config.yaml
n_head: 5
n_kv_head: 1
d_mlp: 1920
activation: "gelu"
bias: "none"
tie_embeddings: false
parallel_block: true
init_std_down: 0.00454
optimizer: "soap_variant"
beta2: 0.95
decay_fraction: 0.595
final_lr_fraction: 0.05
batch_tokens: 262144
Each number is 500 + 50 x the weight over its row's rms, rounded and kept within 0 to 999. Layers, rows and columns count from 0. Numbers have three digits each. The size before them is the row's rms in percent of the matrix's.

# layer 11 attention query, 320x320, rms 0.0736, rows 21-55,85-119,148-183,212-247,276-311, columns 0-63
131:491339525447518516509496541409498501493496512489441529508505579534515488460540508449445479653554480522451367547529381471490609635503436576519601502484484523606490539477575446531416501533411546
132:555551592486577588550541521585439537506489325474527507460509543517515538443567539426442483494513529418438426506480512472526503481643500499431483469539459470496431489516512517460553467585511540
138:466575451541591525520572542556494511543539465463579511557484529475460538532584486509510475504451537573426491379540487408510577392506625679505592390398506535504505485506520569517478574705395439
122:543496427472597507515422510414488489467547475468611503501456588432510588472603568513476436390460492459414599520551490479476570499535482475421507449586548438491492512543491478437474471391515449
126:547539523396378411484460566538480523521600562508507461455459385503534502493573545533505565477517493499566531501471495493490553489397500526465536543464539387535486459450522482518489545554558473
124:520557443462455455457466481427470523525445476540456531450447496476436460520520507462495493545501496401528566495545509389497448484479527527551475477555518542502492492620375518468548519551511525
125:510431619525478489597521447394458548505461446459554475486506455551566457532525504555470560620473548467557538400467381421488447448430486507538542632485508500647515474496582486500582511537543523
139:575611393509544658514541537465494542494451474489561507487507540594546427560422526470493504477553495549595493527590445488506465548560563396486417485427554468554471455412484559592491472539433506
129:489532512604573555460577459606495475456558496512606435482450513538496478422524432449472494524431479550467546501483376643530539426524479493508492516486604470563570463418407502442473538439499558
131:471447371481553603552499501476552521574497582529565490467469565513557559498458457423479513494457497498516497556432421512490511532490536486432410493505540467525625609478530519501472503388506560
132:450465381530581472502465451608421539528475482502568460523649492507511483492459464430498471531466496485570523383531544501468486549523538494562540555529431450465541505512459469410569500492539535
055:560475539435538631518485455441481568548538462542484540592458424541493490549444510539500532467557474544467410526508480535530491459478549551522501550473489515576466470546543426407511493526522438
045:407429508473560549458521572499593473561497535496513569532470505376450461443498452514393536537556486540507509465489510498493489567466492483490504531426472567496508534436533406515488455497556443
054:456496545503495428416490540562568467457440489471526408512460569380509585509597462461431550449534455449511520507538574471493587411495474522504428550493525469573540510549412502645527522554475534
055:448543519508505531415517509521557509493471453454500523499490532472555521552584478498493371564480475418509540562592514480443435549521491555529498497549537552432492465554422571534480493538452500
062:588514521537559508628419482458548533534512486511504606540460451438452435480455497478550412463469528575540439538538499477543504455439505422542437521555493393434441512432516544445539465540478439
051:606472482503501475568436475475507537597544417537423586505510467518475495475386526488518552476454509561401455462579452521547485528464564538480519625483567443428506517527483474406489516534474504
053:484512423484519508483560517426518446512490410470509485477524511553545549532455565494487582352602495538478538421460484450540526561512460593461496493510455477546543549537505463492493480455530532
053:507528467477504547511520460553433468534624512551534468498469475570551454549480532469385598399567438586587432431474419529436568507510440497476517465515497531575535492512511406406466484463558530
054:456700462519481485556546554500484486445522466463567431452456516408569472573551511529466520507533458562629496559483466488486544543497381544524508468592478545477450454452441531454603575513567433
050:601463526582511566560400506409484513495481511499506554511555537566479515495552474442645533456439514368437541476571506541503387557465583417508434505475520361450589489502540481484582508543474517
069:431547509523494490503452580508504521465415569478569477457502582468501498557575470510504406580491484467516545578513606489527491424553478517590532520539422502542493470473501574541513583488505498
062:536366483497510550511522484427553481532443552504521542505522544512537554515572482528458463442418529519503499510472479555482580484457491465491490570433561565529585474439563410512519524430459519
072:445590513572478505549530547521475492510480465483443472487516519513500463532576559503483447565553456508535568579555525536454487455525438518536520470561436540511492479473442583485501533499520429
056:482568514505412410501586528559444469409560443479434469533472514480614523485493474577521504536502506528568458521593450426470561502437369489487524574502485467490487493571465513530483490566508403
067:473493453516520471543542481622495539500561494514454545530445525496544525509516575565522540408536555529490491529525467494550522514467491526558451474440506421492436468505516531530551512493519483
082:487576475559498480555547524550512470484530398448393484495455507459553577465499520499523496557515515535543536557616474488429455473495480476512536471508480474466485498532486542521492468491532491
090:431572623559429437508460447479506469570529441534514496579431585472517467471615502520520443556532483531523573522597503471560502497536519509568460481498421468511498491480483526444615542450475486
096:409418539433545453559527458598509500520399430482418487551498464503549599489510459497474540470581471530568521581463494491485515461449477596492469515483495424455413498466576492518493487432430490
129:512557583482507466480500519541461484491535526545479466538471517501547568479582457564576525521540468482551408399563509557484527527464448442525497442568451466523470500520514468519465475445528517
128:470525574433457476496559427517488494535506384460472452533443475467435399449582507501402492504469503495542452439427542469511364454500404397599522482537583533495635470541406544492500526540594571
130:488531540463474502524569483521469482528520414548455558473518364480515557483623369480424522548504510506555465567525440520507444435369479430534443523509494516538494501486468531581408490410519528
128:551512444500596594517440510491468535480465509500540529425582584439454581483469570506535560476542511590469518341470561482433546570400420557526522437484501441562466564462514507575436506468523492
128:484411514464539479558517526495529495551436375581555470467409373500479568533499534500556461582593460511445502487488447489510584480460414452484427597488511534483486510552509481473582398547501377
129:490542546488569585471499559472490505493515613475459513478506417505463343573454485430512513519523492562597506483515593563477473445465437507461521538528472515534561466433535489528488490571506510
153:513381556458494498511495532434513512500483467496435520500517524565504474459555537459429523624518510432486408602556384479490577622520482597520623474563452520534428558475595458502406492540488592
149:553526621499547566549526502567423538454520350478533544453542513454508541428619547455467467532502525451469443534409526540502516511689481523455446488567479499501392473549570514523497481612537542
159:482561462524620537548542523512486499558520483480569506524527450493447529538603474512476480589448523528406540347513503440524581412447590601550577436426559607488520471484480596540474559676432429
157:577482441456600515505440543358474458470512445448584526515446598470508545451624571535467450402466460498448553518516460491466564540517505452474481445538558425522506499539553454443471490370463441
155:511549525427349397537461538521532507525588549493526482462489373465532496484545527551487524448510477487527571434535502511504612516390467485532534593453502402520447477442526517457535547522540412
152:584556411431441469497501476384490502508437503534427534493421533485423496520551475454506457566545529368481510463527514396561496457494528573570466505517489549489429514582455499433543494526519576
152:536446616518519497600559451466488513492451448451575468444530453525558455565453483559535547592463530457496542405465383426477506410425437482496576591491473551600581435534578487492602468526520457
159:557640416506474606509490520462513509519457540495532470488502503579495412548416506464472474474635520543558520510525375545486425574523470462509438526468583485532522486394516501605524468501414481
150:495580522554549533480621512585482482459529506514641439519421541542458482439514448465474472466436503559436562543470382592570507400507499495520498546492554421551538485438410518427474520441484519
146:490416392527499543600472503468518481560437584487545495455501544547524572550456466427534497507433504534502467571431424514491476558514523553442441456476493497555675576472520488538558562434515533
158:457473448510614439535457453634461562544488525454526466505608506495492498515489514414491466500485506527543506362538550524488530548452569484572594528543422453448522537506478462430607539455576523
052:609503511503496557547501467535513498466563443539549485530521446498477404498496513534540449488493510493476449474477502574459397493417496528528620523523371621483543501463572373387562487538468427
045:521530512472515524521481565487464474456496483480497523510472470452460432468575465501513475534525476532483484521483421640437413544433407590459549485426518581498539542431503493466524544477620467
047:374521463547458448399527538404533506543425485496427474481517504608512595575471477590444523450501484389452441506585536442525575482442523488493487520509500509535560511522439548610388459558492493
049:429503461433445558392512492469525511486459510500448544441508455642496482454532394586576392517535474430464493493482592525477516484460560413485517481566517570478514512484474562493527458495477503
055:615543508515505513586434467549538515503595512535514544554539471520471343446458478516536466453468548409512366455454480523548402575511504502535493507454503627547468491521548560367489450535445461
055:662467498488607472496539426500462523499539516506566518551526446495433378419495520481479542502487494560583474413465390606473496478467522492473468529524470517589523495538535431436413421524481577
054:630451534500592507531420525535485453493525536522564533388523553420514497436512577441404511517487459521593512455532505648489585455396530449467509437399551550520536526509453424523439505476454549
052:580481571446512527591473484511583462510536517512504465484514513516534454532539547492440516470569523511510522457583436533429465523424458594511506477490517502456472490539509342463468441529484542
058:449568452491442506539556533491550510491450419467524491539450467564524545615421476482514511583543504652439533542524558463557523531476441490580511453599532512450432425481520469537564620507505442
055:546453449543520545499447440471472495556580475512468507446535567479497473430553475445542491390509497417536529505453470558477501475500629502378500532480517445528562541538470519524480473511479472
063:420627457501444503457532479510516507522453462450467477468490491514452564514505507453535452569470448475529535602474532406594441547533449551602499463534424474527510502474494594502631547505525395
060:561464511499559552555520507535504483438496543486470511384540479491506535439506505455485534524564467443577466501485430585486494535397502506457449540441515572484571528462545440588435439490410594
068:401646410548404518483604538502528511558492492493466510493438482522502484562518514448580481628450475470503530585518499456521454463520442498596528425555418466531439459451444578488576542561529347
055:415630502463426479532590579462510500514515562432490508513453534502560566512523434508560431581421509440467445512570543497502495556502461517600491511460532525567463430475434550544547482540494392
070:602481501457506465533524445563504519500540476511510487464529444507460568531486485504459566436606532485542488521478491568481639499453555426513395491469490515447498487538501441577468459475407550
076:456607421523409452512555540527543514571542447487445532502493506473548585510506472471556480533433489564476562630544494475520426482535551434603543463489453476555481480513485480515583462459400412
072:436595594528487423538467423471460528508497449489438457434456547500476478487653448492507475543529475411541518486544485495549489521460474468562433463515433450498463536522432556501606504425558514
087:448528511462449427504570454598485519503449455507480465469462441475613533504437488514518527459483463524453469589421424445465458481422474548502481524481518419492470499472493513528453470409372497
139:498564541505534451526446463551494485534548543542493498535486523482536582462557454586543474500540444455459428429598494562506536555484522456566536446589362421590441500488485441536507476508483525
138:491497582462471421497581467453474493554508406462600477499454513531453444451561515516434514516506497485506446485488492471504381564489414403569525556494530529517609487569432519542556552522565535
145:426560541457474528553544460518456489537523383521510548520538364478503499505587332503364490553502502558492435569604428536500489445420547475552456535478471546532542474481461499596513495481514520
139:596506502496568559486505510549465555498475486498546455424575610493449513465454573504533556399536521577396472429472503452490453567384480615506542429515489443559472546490477536596479512426510535
145:526431504519556461521533525495565493558471409558577457456427445548411560502570537545554482619551467474452470548525445500520553459520444486451498581464510494519477469530472445531531467531449435
164:490534552530572562460477572435454484478492578505478527483461466515466340543461520452550528510531503533539530507500584561461463471468466543477485531549424487555523480465457480503511489591495561
084:482473443466452559449531539450546513508429664476515486470334536490507566587542516455515493530507556454490520533451518473549477521534514425581581478500580570500441468460473484487443536502519541
083:546437443516435378554476566429506503506441578532412491490492499498577503503561509465520444572533505449449511534537399390495546606586488640577564521551522536481471537457567507534467514489456551
084:526466622464491552578589546555492521486531410501570562410570483527563521455586494421471507495556531465566481483455555512482444430544438511423449489537468496557382523501522513489410468548556543
085:436545409512541509586543501505619478602524517510529499621452532467502479430541485521465469538415515555427542411512508457531548455515551578540606450403488525497440494457515571536497570668487405
087:533452469444598475475450528404445458501488496518574567582510601540463601483623527496420483396518493521468574503554514493458626538499477513442459461529489539515471526584452521535497509435449427
081:428509544427391446476443501519463479520538536531450498532477356487509442490493518550513530485518496500505598504530463557449552530452481500505534538483501463491449533435602458565509511547541472
084:503568478502423528440453519480506458594461490498444563555462504504455572496574494438545483634464500453585573503461457497596524578494530444552428557496492585498467466542448510470532552549507439
088:470457566485504539553544439489442512477440455463489437520566408558579509531502568526521518567494552468542513427460359449449434495435501519483538547487449486625502485497610505616593404587554510
082:442511462451515563485465473526496514530458601524526518500494583583465474562547601500385513507568546537595553441501475508508500527484562385515440448516476450503475492448559527564491457481407492
081:591540475609602573527575458601461493495548525537610451497447483616488351491502444455470461488415503477424469487505461664534467411500456466529462516412646501555487492452391486459444445524466522
076:486501512492505575517523495486605459559466505596494530545562589477489551562445527501544487568546488599498513422407489454496426548569469533526420415440514472495446542511456553498476528385504507
086:427450444512575520556499389651448496496515510515552463468511513518434530488473506470478511497429531474534514380477497534482510486503586452531595513530477503522565479500530557479573518459517506
074:459576449431578619465464457449512499534435592451502479523458454520471582434533456517576443431546462446454541488574453615436514425478458419511574462504456503398549523480533517474467555532514438
074:548561533568496603579462486508529516479522551495499519525457529558427485505427504525493514482461484435401565537532555443561464474519464423510457447447480556509519435544477499461549560563496364
080:460594445514438494428493459516534470530463519512480448473405364485485556515542470431502484487457436595539474425478523563460473519533530454519521467543549522400452539575554544524570569540550443
087:391522448476517518383458551497509458439513423541477453512432491470479501477508500567543538510518531588550483524556539455509534458435500461503469436577562509462532435558510497447413426490597475
099:544376545519528474499470424474448553530475572543547456550507409545472405575506516521459426431586459542394429298578470477469560504521425469514497522479486484478529538547425477483536513574450399
105:465406568529479422512498523552475500488510482502484517387443489481497495448467485470531567431492506529486461485568463446476541517487463530512429507464504529571552519557436559479480466404552530
133:409556503481488486636535502508525484549552595459487489460501529464483393559612493515424526484523496491432435580492507454549525450470513535530531531556561467488565492477480457464461536540410519
109:517479455511474458545439447450468508603549551484569537533573499366461493530518493539561509538499492487336473458493478468527556513548585561518530546465461473413576526497434602470453452540412435
117:489501507498401489459445507559541482546501521522445568570444532528406486521470534483511533537554454501450470392509490586522536584593487506499440516509516449460531508530423617477499542494565427
138:451486534465432455489546526574550558502488443571518480437499470608500485465475391489516514494455487488514496522493537462493428478498521501530470495503509549484568492497576504484460553445576524
130:561398420565614614524443451544554507540488457541517432556535462504451433454567479538441457487364499438429547377470504527495408459587623486368548440491518455523574524499473499459458491457460483
125:454541456496551483579486525555557533513518599492424448482504417521529454499554502545435451550418510468443467569554563459532519428518560481480495473511469569530586543481488530443484470511439447
103:542492518578504464509399404534564511612486401528501499522533610465440521487448561450475430521560507446530577444419553565561480509591553564409519458495514431461427533492566479327488532513543448
105:500540517570467445424515535531606515560447447515464500479551468451449518462522601485438516469506502489607549580434578517487501470512525542506441475377455490529531520533461533431464456485588466
126:531462459451438432446545522460444452446464379452477601464461584537471535491485410481592474503613493584530424550499492519489562504491348574543402504560442588419446464479574456483541540551569533
094:515507505546464503411418452496498471489449461510455489512497533518464421489513453544410498540416492417455566444506534465615572567427584505488510483561580552539541546607480467504420532490503538
102:449541518607583593506423557517499509560470542572499497519524482593456542433490509526477449466542481442621534510472595569463465485509562499457441436497494413541506530540461524527473476435564477
087:452410538412573451556523467435550584518493405505448471506433452497540535486449489500401531634501468456406479618522457509535523526390473460468525465538473413458466429529528488539555388534541526
083:415506485508585421473439524439493516539524540565556489596532501502573463501486424536526512557574440462433518419477606593492476582535458522493498448618521550520545515564492469554477471483466459
083:515551499486509508441497516394447508530405423565560449520546490443461487517466470497379497512502525532448516519489524504598411524556542564622508502522583393498591456474494502555487505556510543
078:430496487437535501516486473458480482486489506558449589412585389497448588500567436473405474475486502472579433549488539493487483487390505517497569487598519529572536539517439532581462452505595509
085:459455544415563523556501575534494538513403470542409531489483565535511497446525490526563447544528525516496426443553497450467592537422413530473492503518533462514470484491500513514464523475498552
087:583435529544535496516535572468498476484489470555574462454497402622500575498550486525536455608541520500412448453530553460456506455488495486483481546577563524519483531514478495570508397511527488
075:557466569504545571468524571454452495496538554513490573526504459517454448501521502500516547490530527480582537481454564575497536437470433504496509530545464491489586441408466540534551475608497466
067:491572580512440508633504505559545525444512455518489501440511521505511515458500481548544529472565538482518478593564487457435401521471496414477552511473505531517444459435511463488620551659480520
062:438464598561491334437464498420523528448490546437553490534474553513549495523548492560488503527580509509558487506478436457541596505459539512544427503558516546471398528503532464531554495604522537
081:475443573423511528552537477668499535576536406470362484469473520549499493491497491515533542500430570459616492404415575523474409504523496447463481556481459402591552446477500495431519486598497477
072:506473567488493547502432514479616509469517451515505464622456450592461501433388461558499511547425499483480521532565520527474508521481613466471449500546466576472526507544517532464550509580365538
062:492517431409473505553484480354510455507459593507513512466458417544474512501470553503501497486466461530444419495495578453549544511508545459446419476533593579522533532500569512434430526520454501
066:415437514481428509552467498422453489483501538584509449534614521516562424513468514478480581539424532458479415405527566475499543444546523514472445533487514554487418463481569519491407546502474571
072:514515490422443559458530458433550451516514459534499589584489593452495482436421563528523510531514483534502493535456453439546509515475571550547395463443471448499468555428483511467345506417531393
070:494504545553501539453531476491442527476452561494492578477621448496533422534543558519469534444556596438517433474396515480547492466486526507489544495613544400642501428467537538548483493523574475
068:491395390471566507477408422443506514476432557470567438425459551573503540531498510479451400583507517460414481687519540488480501513490524367420464565468441483572508488501473540553543440531414510
063:467484440512575418575522499502552490488590592469510488542484635466505489480459367489419498587447502518461521492469467497514485519524479485524575530428546502482557534607417532445533458493434553
069:512462437407484490493526541484579493606452513484554425533473533504483466478461399468409529546453482502503433403531524552483519615433475620545397514458429457527448515577427558469559494450505525
069:488567497474492578470450460435505555467441438438512515455504500425551468543534547443538479460465489380511472552529608483418508492522500467488441454482417451542500458482572535461615530457496452
082:505522568485366483497467466528487511513549545534526493479461471554452435552476565482455454539415490327483534519469463547463471545472546525443401491495495457524504481437498486575517520565491487
083:610495610516492518496507429472522494532556511485530518483490583527495471557492472486457514576380442416448548535507357467435468483431532615529435432407475477457517482450411502486530414544484518
083:443533474620516492449534471508502471456471526502523571481483492492411462492570561504432448509439506398454461614525525458455571427433463428595577463543463434412488544449577450519517430504546442
095:560506514578505493422455519533435493426515513521509493511495499465485438476502571462543516537446489419404360576565415541498542424453504505532514570496482413379554559499495507456507368551502451
106:453526522470501559463438434493493525530552421481398379430451418625562452484463394575433492543386483530592511528396522562512505533493509548484407471518491516561627449538510442502484502559510563
117:419453566429467491495479530534444530472509494535485495376437505558522512439424411460450523503414468513524615544438466530501493549506517458479442564488482569567490459488481512496506546497552646
116:519505505471532500456427503598541513510449522521565541543488353461609431474588485522453477578531518501423507505528477479546500456491541500533523511527486454431571422462574514451512624453525509
126:388506531500434466623512504548528476499493495435546498450587507506491521572519540383505558484578498477539528552530475503545479507515453485496525573528475572467414510541505516627548517617493448
141:482394434503504565430472485557519484537430459482511517506424626497494455540444405415459511528435514524453628535451462484487436543506515498533403517428542376534494452493615608507523577500505498
153:452473521428507473499502531551542504510477414518491496417494531548531453425441467427491510523448502490547606580442486576514450471577554451541476470447461425500531485461586434435396511427615538
114:502480430541570598457536485519529481516455509573463431488488489568401514529575514540472466422466486516544502419499600468467446497508609513481554500511560532535533532535484505494420447551484479
138:495516555491475553522455471409544514499487480479524474502555546486498420478519465566500431502428531450530499556486623464524429397507603497489490454445507481476582450447532491490469556439496557
122:529455434588544609490515521570548490535447450499534503494544513498470486491524506482513500504467516541533476528609479465457578450528524543534517462513554456464455521495486485650557475532471461
131:534522442492556543440410483558531523576477476550470450495468442524463470465534533507418468471538520425525538476506529472564442455524510466497514495490502504505598509499511514433410455454509480
112:536459478425427505503487575510477493541534443555529464478486446464550652475450505480569527481544488550449573483558454562512631548462481501542439504463430553536431520550536499429488453498544416
093:422435488469507512581453486494496461536528468526526467608402523547482467507544472565512434435419526386419418480590456444535556469504502433561501538559537571510478515494578500561481541467454423
119:513562559468543529454497425479564469553511503488535465551501528479458495491541412480416453533424464493513528412484561523532450471499619572453507483448551423541558488500450581491488463440443484
085:527453554422516509549498511462461503481428517493543487488561408500486505439482469495492512516566498404441457463467549456513415483410499479480544462498572489477562510540554480449503409529432545
074:441588432518513593517507485549487473539499400450389531464410459448597482518489532579473478561532527556485586481512481501575534504484509499634432509466456492530423444521511514509496465538486381
090:461495417512506526555477443467494459475499526529420530576455553417500501501528498564408489552527493564479388440536531531538496539579527497532490521531553595519449502500420463599570486588443451
075:451528426503497490446523524507533450490471510556503522602524618445455589582502457608600565489581470502522404496515551540463544530465484486549521584458582513542443462579415554593543529403481461
074:526565500451457476576552538491470481443520580414561551529561515520573533526515502530514470601583509551592516563546485436437569498529480475428473481459461439471399555499532504530487483419495511
069:469476542433556519407459529536491478496431433540464459469518435498510516476532353433460494541544495484473436535496469471471591499607462521483485515462466502515451449498574455438501544495563456
067:450565546473520541497537517436570484502513580451550512489461616607533496527607542512558438653548533470584522506480489550479488440531490438567550496581488459593533432443501548617521477552511599
128:519480444440462536430506569519523533488396644514521499507440504509440578516436452417512500525569550495428469495461497488487512528425460512530548433496635543412430493510530564506468508486477520
138:503369564443500500527478527447505521508475467497460513506528541575492473439536535456453481620537494481459399568539348482501564624483458577505625490522467522572470563484613473506404470569461564
136:553564596448553574574515516568472519483513345499506523455540534451504572441592560457478447504510523469487430543435521512525517506703478534477489455586485487487397476562499508473470469623520534
137:498553464543625562583563526489488510578533444490589519542522463474429490529586487535450494579459515540372530372539525472533623430477583560545544420426521575480542476489480573509474544686402456
137:517462442475586503525433514359475458473512444499605515513428572460482581450643562543506463419481453485447602497533498502488580548510512424445459446564522438498495512579531473427537480364444433
132:520505530422338384509469528504512495536614562538528482491467373458523474443565558547531520452494461500552565444511497517483600476415508478489569560466523423512454481473524501471470552558545437
137:534557442457452466475481463404502493516446487529451513494426518463416487494526472485508459548532523391521541452548524396538485462480531527583470497540516543490442515600444514456538514532497558
138:526445601510502510597562451467467533500453495476596473498529466499563399568477531548511566579469534467509545384444365408471459456444451504477590601552488493599538460510558498486586443589520486
144:568627426490490638487515520482507504520483528494553475502533529554500431544422479486457470486625499572594502514559405531506454562536519447510456503455569476507471470420488516583507496535415477
132:488601522575543544454589506576471505468539502512645433496431539551457475439488452445491496499422514541424539537500370631558524402500488501500473524467552434564543486453400505428503524394514529
133:510433361494520575582487472483529471558432617476541503493502562517516589518462485440524462478471485539540482580432430510497500577518546554473460466477502430539653592479536500518539556420530540
138:416465422525581412514491466600413554536465542465550465483609484498523458505500490410487487483478509528540524366528520522478529541459556469556561545576361463482486520502452497452619499465593517
036:505534472517517590480462403514381480452508513515566552455500503578569512488540510445468511574425484487541514570475458482491453497584496496452441492433477496428493526495527569511526613502606490
037:478555580473577548449511516484469492575516606485506604507554423544495476491415471444518508547504509485484443584490496483507493509541482507513554568479504436490484470392498527452487571536425502
036:585507521555423615598474491437519492528524553535521408477429471631491471490478596431460556475562496508503441481450517482473527480411584568412444475486443570470445477563553507513635446413464511
036:470431522502447540564431467503457481600544378466549521569625586541454536537464410454550551469524519469450529445550532535535495561474498606521462496504525638496542441492497485518466555533448474
039:416521424512505461516495485555532460392411479496548511530537581460586606569486503492579404520395477508481563520587575468523521475431479406531492453587524460470549512439458570515610487470558524
038:455469528495454456467498465393516517487368492489509515499562543391526581530516514431484471520367516364520551539536571525467494542459595395542566505477551504475520540471461514532520474452505532
039:507320569508531404406525494496484501510513542527518544486611466480499509462449473480573516400453433378417481522498588538526515460495574497406540562415508532584517534477461488607366500445548574
041:394389564491553479467561473514502554484467563479555435502520494517513470475544517424409474450551473571494464381524448515445452406486448512404497494413525494514510536490560501588436461483532551
043:407618511498499553511492488522484542561541520437553496472405461523513450518457544531664549530512465618565522475556457420499447409559411467569498434508427499497470453478542533451533584503473452
041:574439445506472530521397487514565415483401429479433517563528498466508555490517437511469478487510497342483522500505520547466554550471583508448544514460532587542509543483458482473459440450418546
049:509690521522517497575470534487528519589514527505481493491424515541479461556533535489517496518602528545537491607479434476509482550516447577640437471537474422439457459508509616430564576513395454
045:436465530447496500517497514495512508476431607483538505519606453506548535515562486505488458492417482488601504581513481537470526577454497479438503529467535518457490478401440417481396515439563517
060:457667477519453486536569525515521539533590496489450499475424508494509434539480528483517492557508447551483525502496479454522519474514425526592493434589406454502426472513479550396644501594458480
052:437617502427439414460594568501458509532536475497522488585399532485549484569498470549519459463445511588437354496574475439492530510450412547602557533546579546487459440510464393491518481550466452
061:565464538536512402437528489486439508483423481488570471525520499532465544538459556446553505444494543527551494482546522432475467414476440499527517456523611466516549486499534469643400511416482480
068:418620445505433425504558552496567509493504397472445543507463502494529609539504487513456503547543530519504450613558445450478454449459538529576561420542512444513477486575473479549600402430438488
068:415585610571461508568486437521462507599561469513454506564434521479469372473541422448515434552482423520468580513525517562589465502503506394594479487582477508501450520523447619430584541474502479
081:432479533488524435470552452553521502527397473522406475512470447456559563447551490499517518459518467459519495594502479514499433456414483545505490509440475414513479514519456493507483454386496469
121:558564562451508462542477487540468484508549585520473484544467534485595629500608484580512488501548461449482381407571512518487497577497514466592514431591385496574448495476485438536503459480511523
122:488515594451490465490572449443475497559526382451596464526453510542459392445563501513388498512489529489548436433440520499519361512514422360594526529509545547532626472578434500505517558557573561
128:445556532418459530531568460508462466518535359535496571534547372471499515475629369513409495529516485536551429575567447518514465456404516495570480519507477548540506504503423512567449497472540539
123:509523465489572567521471532504461544502470493506547492417577609465456559467458519514522563441537521577444524417475545503458504588383471596511507453469488448551470577461489519580523525438526508
133:531434478486541493546552506521565506557435382560577464410419428557461572541552547514563471623539470513401498518508443492528530465483455512502510573464542506513463468512493483487538452539475434
144:498546554550547543462490558425475492498512582510477528500488420532444315542458504434552522517548484509555528512529553601488474471480458524432475534522469511546530487473503469495499490591500542
# layer 11 attention key, 64x320, rms 0.067, rows 20-55, columns 0-63
135:427471547485472555453519593514448501500500499504526434495459445482463514524493501517408528452470528441548481483434476458476537506478517482518506391474472430480539518466479600519453403546399498
139:423476528490479373481504609449586498390473457514457553553539500401514415511549633436404587473511534497475526569488463493504593471539518549531531517525495573511526463478558499448461553528548522
139:471531480490502612503534518508339514515573427579506568409517490426492494460633540568408454512433532451568472528430534458549511509570532509560457524520494548442495515558444503474508533439499500
142:528455504555441535492538555484508578629475529447563520488478514527478537530544553542502553452474598512512497452527472460515615497472492521499487410515466516490587375482476501480459519550511493
144:624438447545516527488563486500549496483503438447417379482526479454442480512509507517477463518445503497403550477468462578467454468559536450416527405381476551534476523524509515493489464576502441
140:482464496449475512475436589572447531602462473522563542450464449468482495542503619564531547429577458523511454478428520532583503433431476620440442508491537449543474434508482476470514580587563458
141:463531539472567499471469435506548436436455522549462505433453536505460497541476469452469504454480462431479573462422496464396481498485571566565416575532447495487458561496467568439427462447528495
135:508442514414505468494625472493527569532497530476469505479469506431443491567472479564574529455451581568559483487497474538380505436498490428535495536434487515537515450482551585493542515462458415
148:528567475496501534523506479566446474411531538501505495443444528539550491480463595475523543523539519512644379544532467571571485580512362544437447531541565397527562510386418514471483466483442602
141:456465470453512464509605604468579492572505530560512487471460551561441558459513539449432461480426423478444441475347394518560457506554497496485457533524510490471530510548466445525513556408465517
138:519478569556471480504494473450375576575545528621514488443537529525479473485450490492498473476413479533525491519385480504435508586544454507529444517506545504523442546516538525584479439527565577
143:450444488489553464529448519514375450561490583506438476483555450546453517538515404309545441586512458426561506531466523428508512475546556494559477556455424457484500465491573484455538487483556462
029:413370445615450365565510525518460476499440465501494469407495507584521527455538543512533560519512553500503545470515487449497526570551577460448432431555519487479428487509472509617442458522519593
032:526467491559443440526533426518493484490436462571506434495527408501628539530526536527515459470484539454483504437492596513505550468563562479529592501557521478482455509547611513566487486569479566
030:720460548457514519538496475539421516489494488481514540489502445545538511513499597469527541546540531577457613532530465435552531519556493535435475486454479456504479506594469438445462517434477588
035:523446450476559474550556483478484518489478529521453485521501454458483437504481528394449533426502484504445560465537531515492487418546453509563529533538485486585503567542426538391468527519554594
039:493487508463472514496534561563460535494542505477419576548493590440470429468474517532511602539509483507386541545423366501407495472486449623523480540459531483434564510540511498390442574499571461
040:558516495482498464459595531553419480472546531591443504450508538530488500485517438511511532524528511469443563558531360443451440449494516549488509502444460448488473559459510557446471542506487479
044:382504483530496459501412534533465533544517475491459521515448448546477483379548470557498503464509446484614440515548497488511467473419525450513534428564475457433479484419547466531466567492606571
044:548538527467504496562496539476489557512472421480463481531469497361516514471396511386456538519465460543453538568559484529468455496415557524427481488448434532477461486482558416432580561462561510
040:510584431532559551517519464495528490580558484511470531586487599452467478455443504536601459521435507383469500533531570458484413459491483447535533526532430486554463497556477514405578494552483414
044:475607591474559519482521487521509569470429526471500547598505481528436501540387507530492478568483453567514455521479440526475578509505418480550532436482545495514466436542430616462493426559522570
045:406482474580512553496508515456467498508508564531575549570493432542460405405514505633545512435535430597518431572520508504494618537470503458455513468519558439444477455526460524549561468490476451
059:448505498475561462445411573425413620470457507549483483564469512510507452611464467556553487523494479576567426531537475487567546578476503444553460502537533447497480446467446477547472516494460517
042:491393449519510478575645470467487433558509490505508543453488450508525507430544496518420532456506469514494511518528523462565528494493529612563615536462449462535435509535428509493488518572495414
059:518436444487521433527600431520474459476560504580491483425528431513528500465590543460466554440526449611553493505625494489542546485540527644547500511558442457453444452479618433547482565553474506
070:508424526493468465540595446541461501443439507529555474403560454540490549473523513391499452497523480509467577476483500490476444494536510515535526535572511578435526540443586447558546601508567557
065:511438581517481493512422447563593508584450445498553494527430481450499393420484540501476465489559521491455458457421534518433459545542458555531510537455464494478475553547424529444510450496477448
096:463492447499501517454383539511533499456476498477544485517547523489460555496505558540558514556568483538660527500479516551420509409428451442453566436541542521477523478543473468528588505466458450
119:470444550544450478464530414553537530521415485457521496423532512451495456405549508508433443482498534423457467456541431579485537584494527557472490522484515539456491472494380524475455487517367495
105:488525496451510469452523573482550548504489491487451526415463457502484426461464430545510523474483577462421494470483423540488552454527514570592492388480462386514509512424517549501437503510440471
121:439521530552448438390543483512515483541473424428494460494460518495475507463530559551453428503452523438520433482467538515591489493508369506518442523499515532477537425494548476563499537533462481
135:489543466511573553500551528502403514622550583641524489603549484511555582559567434496429508501418462556509429476596423478475474522500584455533455557498430544447530531517525438475484457504558453
135:532527473488500549544521543514676506494539432475588512427499464469392544528482516472475517539501467535532520466426503523449573481512510522500473491482480445506510506468475519536501559455396360
139:433480503497475502481607596494440464574451412548465416394473467516429575530462659548463455466534446463499505481440541478463559545532513468409507504541554454496544502487549516487479375473349467
149:536540480532486545516519590432517465360449437470463498503504533609439451537514484524575566547433459546664470465451444517474498514463563432402499574512461441552530453481469381458527490567567535